From a checkpoint of a small transformer trained on Wikipedia.
Architecture: LayerNorm before each block, rotary positions, biases, tied embeddings, attention and MLP in parallel.
Each number is 50 + 15 x the weight over its row's rms, rounded and kept within 0 to 99. Layers, rows and columns count from 0. The size before them is the row's rms in percent of the matrix's.

# layer 3 MLP up, 1792x448, rms 0.167, rows 354-369, columns 0-223
109:62 74 46 21 46 61 45 72 22 56 57 25 71 55 49 25 43 35 75 52 42 40 66 30 33 64 46 52 53 53 52 75 50 50 53 39 46 64 40 53 39 50 43 68 54 45 48 31 41 44 69 65 42 68 54 52 58 49 73 56 64 27 37 26 45 45 45 52 50 48 56 56 68 58 44 34 61 48 49 15 50 46 62 67 53 80 56 45 49 69 53 39 39 33 55 48 74 62 33 59 36 62 39 43 46 72 12 57 23 31 38 49 48 44 53 70 51 54 18 05 70 48 57 71 46 48 25 38 52 26 50 56 57 29 56 44 69 52 71 64 26 61 74 41 61 58 16 54 43 34 69 94 47 54 35 70 21 54 61 38 32 34 44 30 50 80 64 46 63 30 26 65 66 52 87 28 67 48 45 48 48 28 60 59 40 70 40 73 59 46 43 55 52 51 74 52 18 60 57 49 30 54 63 43 61 44 72 36 55 52 39 28 43 64 32 46 66 48 48 58 29 57 64 49
109:34 69 00 34 52 32 83 50 68 53 72 44 42 58 69 63 55 60 76 56 67 67 60 42 40 42 62 37 43 55 76 35 39 34 23 44 53 37 59 45 46 34 50 46 61 54 41 73 50 64 37 49 34 48 68 71 71 70 56 48 62 38 35 05 54 51 55 54 29 49 53 55 46 47 30 57 36 38 55 85 63 48 46 19 45 48 45 54 91 47 58 71 47 22 64 74 45 73 58 23 31 64 58 71 66 39 56 62 44 60 33 50 44 40 21 43 48 59 27 68 48 47 27 40 58 31 54 71 46 31 69 47 48 49 64 54 47 57 49 51 71 72 22 55 83 31 25 64 50 31 47 53 60 40 52 31 63 57 45 62 66 22 43 18 40 45 61 39 42 52 47 69 62 49 47 26 36 64 54 66 71 55 30 50 54 55 64 63 29 35 56 73 50 51 39 31 23 54 46 68 64 38 80 43 43 43 58 69 55 50 44 40 31 50 49 24 58 35 42 27 56 56 58 50
096:59 57 62 44 27 50 64 39 59 31 65 60 65 57 48 59 44 40 42 30 71 68 63 39 56 61 56 53 49 34 22 11 46 68 35 31 69 36 32 62 52 78 51 57 46 38 58 50 60 28 38 48 51 64 70 36 53 60 50 70 61 36 45 37 66 63 51 41 62 52 31 33 64 68 33 65 35 46 60 93 73 65 31 62 35 41 62 54 65 63 33 51 57 35 59 57 45 48 34 36 74 37 36 82 91 52 29 61 69 61 46 09 23 49 61 48 58 67 60 44 37 51 40 57 45 53 60 64 43 58 58 39 71 29 33 52 42 50 67 62 57 64 55 50 47 56 50 68 44 63 32 68 54 37 63 36 50 78 31 64 34 68 29 64 58 44 56 69 32 65 62 28 65 48 42 29 70 24 45 43 28 59 55 34 33 53 43 55 32 47 32 44 61 39 35 64 44 47 49 45 74 14 61 65 44 45 41 62 79 46 79 00 56 41 39 49 49 49 27 22 35 38 59 58
104:67 44 36 37 53 48 54 50 40 39 60 58 58 62 65 62 43 65 31 60 62 51 71 60 66 67 42 48 64 25 36 29 27 49 42 46 81 59 50 66 39 58 51 28 63 38 62 39 56 45 46 33 60 54 44 41 30 34 66 33 39 73 59 56 31 68 37 39 55 37 32 55 85 62 37 17 57 31 70 07 44 51 68 72 42 31 53 29 49 42 76 62 49 43 15 40 37 66 80 61 07 53 32 75 48 28 52 31 56 27 52 46 26 77 40 62 48 65 69 58 54 63 50 40 46 55 77 49 62 50 39 61 48 54 37 51 67 49 34 64 43 23 31 74 41 52 32 46 41 56 62 51 40 66 40 40 46 18 43 64 55 60 57 42 61 49 21 41 76 45 42 33 38 82 48 54 58 38 30 09 42 59 86 56 35 49 53 60 57 36 72 26 53 51 57 53 50 77 59 57 47 57 57 45 38 32 40 43 66 41 31 34 31 59 55 59 64 55 49 60 65 49 65 26
100:39 51 48 73 60 48 34 62 50 24 40 48 60 57 61 78 43 70 43 67 46 59 46 64 41 43 31 31 56 54 78 70 26 73 39 56 43 35 53 43 67 39 65 50 41 46 41 44 70 47 57 50 37 23 41 90 48 43 60 62 50 44 35 38 50 57 67 53 44 64 59 45 45 51 49 45 38 59 58 22 42 54 36 58 71 42 52 68 38 67 64 49 60 26 68 40 63 31 72 57 72 57 66 40 66 54 54 80 07 24 25 53 45 46 79 68 74 51 42 52 70 19 50 48 59 60 62 47 60 21 35 56 60 53 22 39 46 52 59 58 66 51 52 65 67 64 51 45 33 63 45 47 56 52 42 42 46 46 75 32 77 33 43 45 29 40 58 50 79 65 48 25 25 61 66 82 64 43 63 46 36 33 57 42 34 57 79 38 42 63 73 69 53 58 75 34 45 72 51 37 87 39 51 80 43 42 40 43 60 54 58 39 58 49 49 67 70 44 66 61 47 29 64 74
093:42 61 22 44 18 41 63 27 50 50 61 82 45 68 65 71 49 77 34 54 49 63 32 31 21 45 50 48 29 45 57 65 16 54 53 49 66 79 62 80 38 56 37 46 01 70 59 42 53 60 29 55 79 45 38 45 49 56 81 46 17 56 64 58 31 46 31 45 28 65 11 39 55 43 37 48 58 28 37 77 26 82 59 82 33 24 60 60 35 38 70 56 57 56 51 74 56 52 62 37 56 52 54 51 47 62 36 68 49 23 58 56 58 44 43 59 48 32 55 65 47 31 35 51 77 34 35 60 75 64 52 48 39 39 42 25 40 57 49 72 63 53 71 30 72 28 56 46 41 48 40 46 53 65 61 45 51 57 33 26 31 36 41 54 44 40 70 67 54 46 88 43 31 44 54 51 84 47 72 81 55 42 62 58 40 44 51 57 52 34 62 52 67 52 52 33 22 54 37 41 54 58 55 51 20 60 50 63 41 44 55 78 46 48 80 53 69 58 64 61 70 35 48 33
102:55 57 46 43 41 48 40 38 58 59 41 81 52 49 33 49 66 58 62 36 64 35 67 80 16 24 45 61 39 16 59 58 46 69 37 62 38 61 47 68 39 52 57 46 40 40 48 64 52 30 60 65 29 39 50 56 47 38 35 25 47 71 46 58 70 35 52 33 32 53 25 62 50 54 55 47 60 66 45 93 64 59 39 20 44 60 72 24 47 34 28 31 57 56 52 46 54 58 48 36 49 32 35 56 70 27 38 49 47 59 75 21 48 83 43 60 63 65 47 73 61 52 55 34 57 30 46 25 44 41 40 41 30 35 62 50 62 39 45 53 15 60 52 61 37 37 46 61 41 38 39 58 37 47 68 25 34 63 43 75 47 47 51 59 34 89 58 63 74 50 37 33 40 47 50 81 56 36 34 41 71 50 74 33 49 46 87 77 50 36 80 71 64 65 27 68 22 53 72 59 14 53 55 51 45 73 39 93 38 64 72 46 55 46 59 40 39 48 35 62 65 42 38 50
103:70 38 79 30 47 59 43 58 51 44 77 55 54 32 52 52 64 50 70 52 51 20 72 38 39 67 58 65 71 60 90 28 48 58 65 62 59 65 42 62 48 64 46 42 31 35 30 34 42 74 62 42 44 37 80 24 51 42 67 58 66 62 42 61 31 48 59 53 29 74 33 47 46 37 45 48 43 56 62 39 21 49 80 40 37 67 36 49 54 39 44 53 65 58 70 58 56 81 73 41 38 37 77 47 43 18 21 49 56 60 77 58 46 49 55 85 38 66 38 50 65 22 49 45 46 48 64 38 58 50 82 37 67 50 35 30 59 41 55 61 27 68 63 42 49 40 58 40 36 55 66 52 54 42 73 65 36 37 54 73 45 35 35 51 63 28 54 50 28 54 38 44 35 74 76 56 49 46 29 38 34 65 60 71 53 33 51 43 56 66 46 43 49 50 65 50 41 33 68 42 33 50 54 34 17 45 28 61 47 47 52 61 65 32 50 52 47 75 30 63 71 38 39 40
097:33 45 53 62 79 57 56 37 49 30 74 38 79 40 56 55 45 75 52 38 73 24 70 44 48 66 47 67 75 41 26 25 42 49 52 34 75 46 52 32 44 29 46 55 43 45 84 36 50 51 47 40 36 35 56 32 48 62 54 22 47 54 55 34 37 39 42 77 58 59 28 53 19 60 42 35 45 45 43 27 52 42 47 64 24 28 38 25 54 70 54 45 56 45 50 81 62 63 51 36 59 53 49 33 53 52 71 29 64 48 75 81 18 33 67 45 58 52 42 29 63 42 66 63 87 34 99 59 41 67 47 62 28 44 39 66 18 58 50 19 60 43 46 76 67 52 26 45 53 34 62 72 57 57 27 54 47 49 55 52 70 52 75 38 49 52 53 55 64 18 45 67 40 43 49 56 47 45 60 70 43 65 22 44 43 65 55 23 36 57 36 64 51 44 42 66 46 25 66 35 55 43 41 40 42 73 45 57 41 76 59 35 57 47 59 52 51 47 63 78 34 45 52 52
100:40 38 42 54 73 63 46 41 32 41 69 47 35 50 31 41 35 64 92 43 54 39 70 41 62 38 20 40 28 55 23 71 61 46 43 41 65 60 44 51 87 40 53 54 53 58 17 53 47 59 51 32 29 86 53 60 49 34 51 33 65 30 49 57 67 72 40 46 28 66 47 43 46 49 49 53 49 23 66 34 43 44 25 40 34 52 81 61 46 53 52 12 48 27 41 46 51 48 69 46 60 69 50 75 53 60 55 71 71 64 34 21 44 60 59 47 53 53 48 43 14 50 22 57 68 48 82 41 81 54 54 57 38 55 62 80 54 37 62 34 60 63 52 37 67 36 72 39 36 69 67 39 63 67 60 36 72 58 72 42 52 46 49 44 66 50 70 42 50 41 52 59 78 48 41 42 30 42 53 31 58 42 71 58 45 43 65 64 50 50 47 67 67 27 51 59 94 39 52 67 57 23 74 57 57 47 38 57 31 52 61 56 50 45 55 78 64 51 51 56 21 40 56 64
094:58 21 54 80 60 50 72 41 33 53 66 28 83 42 29 42 26 76 37 64 56 34 71 68 53 43 48 34 56 27 37 47 31 59 43 52 56 57 46 41 42 61 75 77 64 49 54 48 43 87 15 41 51 55 77 48 47 32 55 32 50 36 36 24 62 59 11 48 57 63 50 31 66 57 56 35 65 56 48 33 12 73 53 71 47 52 38 51 37 57 38 39 72 44 65 47 37 59 63 67 36 48 61 48 61 56 54 57 55 50 99 39 43 53 26 61 39 72 42 27 34 43 30 55 49 42 55 41 36 65 44 43 26 57 46 67 48 60 43 51 27 73 53 61 49 18 62 42 38 25 29 33 49 41 31 72 44 39 55 30 55 34 52 69 94 32 59 55 49 36 39 54 23 53 43 77 58 36 48 40 58 62 38 44 44 52 56 41 46 54 57 17 39 58 58 66 59 52 66 72 26 66 62 49 70 45 41 42 58 22 49 59 47 44 49 63 32 52 38 53 62 39 30 27
102:46 58 42 59 54 68 41 57 70 61 53 31 81 49 61 56 23 61 46 54 36 62 40 30 46 41 49 52 33 33 43 43 50 49 55 35 74 42 45 47 43 30 53 67 25 64 42 76 43 46 34 64 50 35 58 36 53 55 49 61 52 57 32 71 29 28 46 66 68 53 45 77 68 71 73 43 44 59 41 48 40 79 48 52 54 68 57 72 43 69 54 79 45 58 44 54 59 40 55 57 78 43 52 60 37 41 70 70 64 61 66 73 65 55 39 51 30 69 66 50 40 62 81 20 68 55 55 71 51 64 55 74 33 49 79 56 58 52 35 57 34 57 61 56 53 46 36 67 51 46 44 33 50 36 68 38 60 35 44 54 54 70 55 49 12 40 40 39 30 68 44 59 47 62 22 53 55 70 53 55 44 47 59 38 56 56 54 42 69 40 46 33 82 44 39 55 32 39 44 50 42 63 20 49 33 47 52 69 61 49 60 29 28 36 54 67 37 75 34 54 55 42 50 60
099:61 61 43 62 45 51 42 57 45 59 50 62 57 30 34 47 42 67 44 57 27 71 52 37 66 53 40 60 80 62 77 35 32 40 72 40 85 26 61 44 51 80 51 57 44 23 41 52 44 66 00 51 36 73 66 61 64 66 57 51 46 57 50 69 57 58 28 39 35 34 30 47 44 16 47 48 35 56 68 34 81 85 61 24 32 51 58 51 69 58 50 52 64 26 44 35 39 47 49 65 34 62 57 61 51 42 60 46 56 47 46 67 50 47 33 61 48 61 28 36 46 46 63 51 55 64 56 64 57 61 44 57 53 53 54 82 48 51 58 50 74 46 42 73 35 34 60 54 40 60 53 58 61 42 56 41 48 50 52 51 20 37 39 36 72 19 42 69 43 57 62 15 25 38 56 36 46 70 57 58 57 69 64 39 61 54 77 51 30 54 55 76 39 47 64 21 64 55 23 76 59 44 50 29 43 40 42 59 49 49 52 41 42 27 13 37 55 59 54 48 32 46 54 41
098:54 40 63 54 44 41 70 51 70 40 39 79 53 38 08 32 38 39 29 76 67 49 76 43 31 41 34 56 32 39 59 27 47 20 61 31 89 69 88 36 38 45 36 45 61 51 39 36 62 68 76 50 55 45 69 55 54 61 21 45 51 22 48 52 74 76 41 51 31 74 36 64 65 59 37 23 49 60 50 40 51 55 32 41 56 44 34 49 61 41 60 58 18 77 51 49 44 50 47 72 62 42 30 76 31 43 62 41 51 81 49 61 46 42 51 54 49 38 65 45 51 36 47 55 56 40 23 33 56 35 45 44 43 49 46 85 69 56 54 41 67 71 45 33 30 43 32 22 48 50 50 29 78 60 49 79 41 73 50 52 49 44 40 55 49 38 38 55 38 58 38 51 51 37 48 79 52 36 25 74 73 23 45 26 55 59 57 49 45 42 18 42 53 73 40 56 60 45 24 51 44 54 41 49 31 47 64 25 45 53 38 48 64 56 47 29 55 59 32 67 57 41 43 56
102:43 59 38 43 36 57 74 43 40 34 72 36 48 58 63 66 20 59 48 29 44 36 58 41 44 24 61 53 79 27 50 67 47 55 34 67 77 41 60 44 71 83 61 56 62 50 47 54 37 51 29 49 38 36 70 56 38 40 31 51 33 32 63 53 67 38 77 40 74 47 50 33 45 43 44 35 81 39 45 42 74 39 48 54 46 63 81 38 70 23 44 54 35 38 48 67 28 96 74 34 30 52 51 64 40 68 86 63 41 76 65 36 67 36 32 51 59 49 46 62 56 70 44 42 74 51 50 78 63 60 65 32 39 56 48 38 14 53 43 71 53 50 76 39 61 44 44 60 45 41 49 51 52 52 27 38 53 53 20 36 69 48 44 63 47 64 39 54 49 23 29 30 51 50 59 47 62 38 50 29 20 67 49 64 62 67 55 45 69 55 33 55 58 36 50 62 73 39 37 84 26 59 55 58 34 47 70 59 45 45 57 63 55 42 48 36 65 52 50 45 71 49 32 65
103:70 74 27 32 61 50 58 42 53 37 49 73 33 19 15 36 41 30 45 42 38 44 51 64 70 48 62 59 57 35 56 63 38 60 20 50 59 14 51 28 62 61 58 65 81 64 67 59 33 33 39 57 56 39 74 62 25 60 80 65 79 62 91 45 60 54 47 65 55 42 53 59 41 48 55 54 39 42 70 43 48 53 46 63 39 58 56 64 70 40 42 60 53 58 46 64 55 49 39 54 48 24 61 66 41 49 49 30 63 42 29 69 33 40 35 37 51 43 42 46 38 42 45 59 59 67 35 51 48 64 13 50 74 41 44 70 48 48 48 42 29 68 45 55 31 32 34 43 26 53 19 55 46 60 49 54 41 43 22 38 55 42 42 73 48 53 34 61 84 54 53 57 63 56 34 54 42 61 27 78 42 56 65 50 83 29 35 28 64 60 74 33 18 51 85 41 49 45 44 58 78 71 32 53 31 41 67 45 38 40 39 46 67 73 45 46 67 54 31 28 41 61 50 36
# layer 3 MLP down (transposed), 1792x448, rms 0.141, rows 354-368, columns 0-223
108:77 50 31 51 70 56 63 59 58 16 54 42 45 52 61 50 48 52 54 26 42 38 67 45 45 54 64 59 55 75 58 56 44 47 56 59 70 57 61 48 58 40 35 54 64 67 65 20 79 50 78 35 27 54 52 75 62 33 53 44 49 44 45 46 49 53 61 43 60 51 71 53 66 20 49 71 61 65 36 46 57 86 53 55 31 53 45 55 81 50 70 82 61 82 31 61 57 45 54 36 61 61 63 63 49 31 26 45 44 21 58 47 73 68 43 62 74 36 47 44 74 69 67 31 42 67 45 77 44 73 59 38 37 79 72 26 53 51 51 60 54 37 52 35 50 38 50 32 57 40 59 39 39 45 45 62 58 38 27 43 61 27 56 58 52 61 35 53 23 52 62 43 55 68 58 38 44 62 37 45 47 64 61 97 47 70 39 45 57 57 74 44 37 67 62 49 32 41 29 45 57 35 47 00 26 43 45 47 43 59 48 60 52 65 39 57 48 18 56 60 51 37 40 43
104:52 28 15 20 30 60 56 63 46 66 43 63 45 51 55 52 34 57 64 38 50 30 43 65 55 28 37 61 52 42 64 23 52 41 48 53 66 50 47 53 68 37 60 39 49 50 41 35 41 37 67 42 31 54 72 55 60 68 52 64 47 51 46 30 60 52 37 76 40 67 33 38 54 33 15 37 00 37 38 66 66 74 43 34 60 43 68 42 57 25 57 37 44 30 64 74 61 46 40 74 79 36 54 76 52 37 44 31 27 54 59 43 37 52 21 34 61 50 53 32 62 39 87 57 67 52 31 50 51 60 48 33 79 25 70 53 59 35 43 64 53 58 31 44 29 56 39 49 33 33 87 64 57 52 60 64 57 57 38 54 53 53 28 54 51 43 51 38 67 50 55 49 45 46 62 33 48 40 61 62 80 69 52 42 53 53 43 53 67 61 31 75 55 54 71 48 16 43 54 54 31 70 60 80 31 47 53 39 63 62 48 42 67 42 44 46 37 51 40 62 59 47 66 32
105:34 40 67 35 52 51 57 21 45 51 60 50 47 59 24 11 60 54 49 56 47 27 59 62 79 55 33 35 36 52 56 49 46 39 73 62 71 57 48 08 73 47 61 34 62 37 44 37 21 70 41 40 39 31 32 45 43 29 26 47 31 54 53 53 61 31 52 63 61 65 59 83 41 40 63 63 62 45 62 53 40 54 70 49 41 51 45 40 58 74 64 62 42 74 70 45 77 62 87 57 18 63 44 45 34 48 59 21 47 19 77 46 63 54 57 50 59 16 34 58 40 67 37 34 65 47 64 51 27 67 56 53 69 69 42 55 62 59 50 62 33 37 25 56 60 53 73 41 36 55 58 32 19 39 58 64 45 48 35 05 43 67 49 42 46 66 36 62 63 35 59 58 38 58 30 99 48 27 39 76 71 49 46 52 31 47 53 49 56 46 54 53 49 46 43 35 30 57 40 56 56 43 47 46 49 36 66 56 50 47 59 50 49 45 67 48 31 28 58 34 49 38 50 37
100:52 22 41 46 37 40 46 41 60 47 46 47 15 62 28 68 61 41 47 66 57 47 60 53 29 55 43 60 33 27 86 63 27 47 39 81 38 68 50 67 26 66 62 32 70 54 49 51 73 35 73 50 46 55 72 47 44 43 61 44 38 45 44 63 57 27 59 43 60 48 54 37 61 76 40 53 55 15 52 30 56 37 51 62 67 52 73 56 48 48 53 33 67 66 49 48 58 45 56 46 50 50 45 51 47 48 73 49 31 49 45 67 48 51 41 66 60 38 71 33 69 41 75 54 53 44 39 42 40 44 45 20 51 61 45 69 47 44 63 56 54 27 42 61 45 50 42 76 65 66 36 36 41 36 26 45 33 39 55 55 84 55 35 56 39 69 26 65 46 32 53 97 45 34 15 40 62 75 51 37 55 53 65 62 56 35 65 70 75 54 80 31 71 61 46 60 52 69 41 44 60 47 33 25 66 49 43 55 52 53 65 73 43 59 13 28 63 48 61 39 71 68 35 35
098:53 30 23 46 63 56 31 66 45 50 43 43 17 44 30 46 54 39 60 37 47 26 27 53 40 41 93 60 42 73 48 38 49 45 57 29 50 51 40 45 55 62 49 50 70 55 11 43 42 44 75 39 38 52 41 36 44 23 35 47 46 63 16 57 59 58 66 56 60 45 67 44 80 40 46 37 43 43 59 38 71 58 56 65 40 61 34 45 52 27 62 51 60 57 29 58 59 71 84 72 46 69 71 34 60 68 52 80 67 56 65 49 40 56 42 13 72 48 58 38 50 66 19 34 61 68 50 35 61 64 51 19 54 42 64 65 61 43 37 36 40 59 42 45 34 53 32 51 56 47 28 23 81 46 32 37 55 66 46 55 50 70 40 57 29 63 69 07 76 73 35 86 45 47 81 29 48 81 49 44 52 77 37 39 49 32 37 56 52 57 37 81 15 55 52 58 47 35 36 74 65 56 41 55 41 42 49 30 64 67 60 67 37 44 45 43 67 57 43 36 73 60 61 35
096:64 47 35 44 48 33 48 31 70 42 73 39 30 28 53 39 38 36 48 74 66 59 61 71 70 42 37 43 33 23 50 54 55 64 47 57 49 17 42 53 69 48 40 34 22 50 52 54 41 52 49 42 37 69 74 62 68 55 32 42 50 60 42 34 41 72 50 61 77 48 84 64 52 36 66 40 17 53 47 62 67 39 55 43 68 59 75 44 55 58 57 27 66 52 54 91 41 65 54 70 52 58 48 59 47 47 61 56 49 47 49 30 38 56 43 52 40 49 57 53 64 66 53 42 53 56 57 13 75 46 53 49 06 31 55 49 51 28 49 29 52 20 61 17 59 40 34 19 54 54 38 62 37 49 38 50 80 59 81 65 40 96 52 59 51 52 57 35 40 61 63 59 66 40 56 50 46 20 64 45 53 56 60 75 41 55 37 78 65 65 43 56 44 40 37 70 44 58 42 45 61 26 35 37 49 51 56 40 69 53 37 31 58 38 51 47 50 39 56 39 56 60 64 50
107:69 58 54 71 47 51 78 55 48 57 58 88 56 62 48 49 73 27 45 75 43 43 43 39 34 33 67 66 72 33 38 34 72 26 78 49 44 64 54 71 54 52 80 61 74 21 48 33 65 46 38 42 21 53 73 62 67 36 67 34 49 42 25 31 32 32 40 55 23 43 61 57 48 58 37 77 58 83 62 29 45 24 50 43 45 53 61 41 33 44 39 71 64 34 61 54 44 29 65 53 46 98 46 43 60 53 26 46 68 54 41 59 23 63 44 19 39 58 39 47 13 46 37 40 43 55 49 49 72 65 42 51 44 22 29 55 45 52 41 30 38 67 53 55 36 52 58 30 59 14 72 25 66 48 72 40 63 49 27 42 63 56 74 38 22 60 52 40 64 53 69 56 54 51 61 52 38 37 57 29 46 62 42 62 72 26 61 32 33 57 71 31 64 55 50 57 46 53 52 41 44 44 47 59 28 48 30 35 34 60 67 57 59 50 28 47 43 60 54 39 50 51 34 60
102:44 53 45 35 63 48 57 62 41 60 32 58 65 51 49 75 45 31 57 50 41 72 60 36 53 37 57 38 71 19 65 53 66 57 57 79 61 54 20 45 65 66 63 41 46 61 30 53 53 50 66 66 40 32 53 34 39 54 60 59 53 78 49 08 51 61 50 36 40 83 37 44 83 50 54 59 65 57 58 45 59 43 46 50 26 24 40 50 31 52 57 72 81 54 35 63 56 27 50 79 74 63 39 86 41 82 43 43 60 25 43 68 23 43 51 92 63 60 40 44 52 59 43 44 75 75 53 52 55 77 71 32 63 61 51 64 45 68 62 11 37 94 24 45 50 84 53 33 53 57 37 37 26 57 42 50 63 48 30 39 58 47 64 53 35 54 72 51 86 66 51 49 43 70 53 40 33 59 48 57 50 67 50 69 73 59 45 30 59 68 32 58 31 74 45 37 81 32 46 36 52 48 99 69 42 59 47 32 35 49 68 40 42 77 57 59 44 45 50 67 46 48 23 56
101:77 32 73 27 69 41 26 43 59 57 27 54 50 26 35 39 53 62 54 43 69 18 30 34 40 57 49 56 51 53 26 69 38 36 86 46 44 36 67 59 39 48 50 64 40 17 71 41 50 65 48 57 64 60 24 46 64 56 46 54 59 40 38 56 45 57 48 46 44 45 46 32 53 73 60 63 29 48 57 52 32 53 57 61 50 32 49 67 72 55 59 45 47 83 45 49 33 51 49 66 65 49 49 49 48 54 23 67 50 38 24 28 53 52 44 56 45 94 57 65 63 86 85 52 20 07 51 57 64 53 40 50 53 33 49 53 38 41 38 62 47 50 35 39 47 50 15 55 40 72 63 57 88 43 33 35 63 54 58 39 38 35 08 26 65 58 54 58 64 43 24 34 32 39 69 77 49 58 43 48 48 47 56 57 41 50 46 55 56 59 67 27 54 51 25 74 63 60 70 53 23 33 54 59 58 05 44 36 43 29 51 25 68 62 27 36 46 32 38 60 38 39 47 75
102:46 37 55 50 58 53 46 74 38 31 57 59 14 45 38 44 48 51 32 52 60 52 59 38 56 55 53 34 41 33 40 16 45 47 56 50 43 37 22 67 47 51 62 40 67 45 53 57 50 38 71 58 58 49 39 30 46 59 62 46 50 52 61 45 48 38 46 26 36 46 49 59 54 22 61 31 65 22 48 34 72 21 60 64 35 32 73 65 22 28 49 52 70 22 70 36 55 44 31 32 35 47 13 59 68 22 54 70 51 74 44 18 58 45 49 49 57 25 66 44 40 38 75 37 79 60 73 52 56 52 67 66 66 64 44 49 74 56 49 69 91 42 32 39 79 37 63 41 76 84 40 54 57 25 46 78 54 33 51 53 54 53 61 77 65 63 45 30 95 51 36 57 59 32 31 64 29 52 36 40 43 27 59 58 57 76 36 49 40 48 33 60 47 41 33 67 81 53 62 71 39 37 53 49 67 35 21 24 17 36 59 70 49 45 57 42 47 20 41 38 59 56 59 54
094:62 57 35 62 29 47 48 52 57 57 47 58 34 59 48 68 97 23 73 07 50 56 47 46 47 69 53 67 09 56 39 42 72 81 44 54 41 52 46 44 68 23 32 39 47 44 60 57 35 62 54 55 62 71 51 33 52 65 69 41 37 33 56 49 38 52 76 40 32 44 51 58 59 19 47 65 61 69 44 48 43 44 18 44 50 81 64 55 61 69 35 45 34 55 61 83 61 54 52 54 76 59 30 56 68 48 31 47 33 54 35 48 40 81 42 48 36 33 26 73 54 32 56 57 42 64 58 46 50 35 33 31 46 35 58 31 33 48 61 41 68 43 48 37 66 47 62 55 48 34 46 54 46 47 50 55 49 57 48 29 47 69 49 45 47 48 29 29 33 66 55 57 65 58 47 71 66 73 43 46 50 62 26 59 35 54 48 57 48 55 50 68 51 64 64 71 41 41 52 43 72 54 41 46 49 56 67 58 54 56 61 44 39 61 73 26 54 28 57 63 70 32 53 45
103:72 40 44 58 63 30 44 49 44 45 73 27 35 29 56 48 55 29 55 45 70 53 51 69 56 62 48 46 38 47 82 62 36 74 56 64 46 71 57 61 66 61 35 61 59 76 35 78 37 72 21 59 65 38 22 38 60 59 42 28 32 69 46 70 56 34 66 83 55 50 59 50 62 67 36 54 17 65 29 50 58 46 47 49 68 58 21 18 41 38 44 64 46 64 40 43 48 36 51 38 85 51 61 40 39 56 51 44 43 52 44 58 67 39 61 51 48 58 44 40 15 56 44 53 64 53 50 83 24 68 34 34 65 48 26 54 56 54 52 54 59 42 51 79 60 66 53 70 56 22 56 41 80 63 51 42 41 53 57 36 30 66 18 34 48 50 00 47 67 46 58 49 59 60 50 62 37 43 63 38 39 41 52 36 39 67 56 59 25 62 61 61 48 43 81 45 55 56 33 65 52 59 55 48 51 34 56 50 54 41 39 50 77 24 38 65 46 43 58 30 52 43 44 43
097:28 58 76 34 30 41 29 51 29 63 56 46 43 46 62 60 70 40 60 24 48 36 36 54 32 43 42 71 50 51 57 41 43 44 38 53 46 71 55 43 64 33 39 59 62 52 36 32 42 35 52 50 49 63 42 50 45 39 47 40 49 51 54 75 65 54 59 67 18 40 06 55 67 30 52 49 82 68 33 50 59 60 34 55 56 33 43 26 60 34 80 38 40 66 49 62 59 34 60 47 56 67 20 46 30 41 44 54 56 62 62 44 99 44 50 46 53 57 47 45 44 59 35 63 26 32 42 49 47 32 75 53 38 50 49 32 44 47 63 17 33 58 32 54 85 39 75 76 40 60 28 63 47 45 59 43 61 44 52 18 62 50 50 44 55 59 48 53 55 50 61 23 66 47 43 07 45 28 36 59 53 66 54 39 59 40 49 43 78 36 36 42 51 64 63 53 49 72 81 55 45 71 39 40 61 44 35 06 66 53 40 48 64 46 47 48 41 32 63 47 43 50 56 55
091:35 75 68 37 34 55 47 46 38 63 43 21 40 35 57 73 49 47 59 66 45 50 71 54 60 66 89 36 43 86 40 72 51 46 43 47 20 36 38 70 61 58 59 60 40 60 53 92 32 59 24 79 38 38 53 50 41 55 77 43 33 73 50 42 54 33 82 62 58 56 47 61 42 35 52 53 78 54 29 34 56 31 40 57 89 48 80 57 39 40 24 65 56 56 31 42 63 39 40 50 46 38 56 31 50 30 49 59 69 56 60 28 39 27 22 57 53 33 23 27 40 46 47 36 39 50 46 55 49 70 61 53 63 54 35 29 44 58 35 51 67 39 43 54 76 25 67 41 36 63 36 66 66 68 58 38 35 57 50 55 54 37 36 59 78 56 32 30 44 65 62 41 46 38 47 49 62 54 74 46 36 72 47 57 41 40 59 67 57 29 70 27 41 20 55 43 75 62 60 47 74 38 47 52 58 35 40 46 56 50 67 27 44 34 96 51 23 52 62 40 45 64 57 57
103:38 60 53 47 32 51 46 39 60 65 72 29 38 53 51 70 29 29 60 59 61 63 31 46 48 30 68 42 39 66 58 47 53 59 52 74 65 42 67 45 59 48 33 60 25 51 69 74 17 48 54 45 63 32 51 63 48 52 43 51 47 77 65 56 44 38 34 42 58 36 55 35 69 57 83 37 76 43 36 58 45 51 39 59 28 59 74 41 54 59 55 42 58 59 44 57 47 92 65 82 55 34 54 72 64 54 69 54 43 69 44 29 16 54 32 46 59 10 45 51 52 62 66 24 41 39 40 68 48 42 37 50 56 22 53 46 56 66 50 65 51 62 58 49 78 71 55 70 25 30 49 53 52 78 41 56 53 39 21 45 40 76 24 54 44 69 66 54 20 30 64 10 44 38 19 46 47 27 66 40 78 39 44 54 53 60 51 58 71 45 40 45 55 61 46 44 26 41 35 52 48 54 19 63 99 30 41 60 56 53 44 60 49 74 55 49 34 54 35 58 35 68 57 56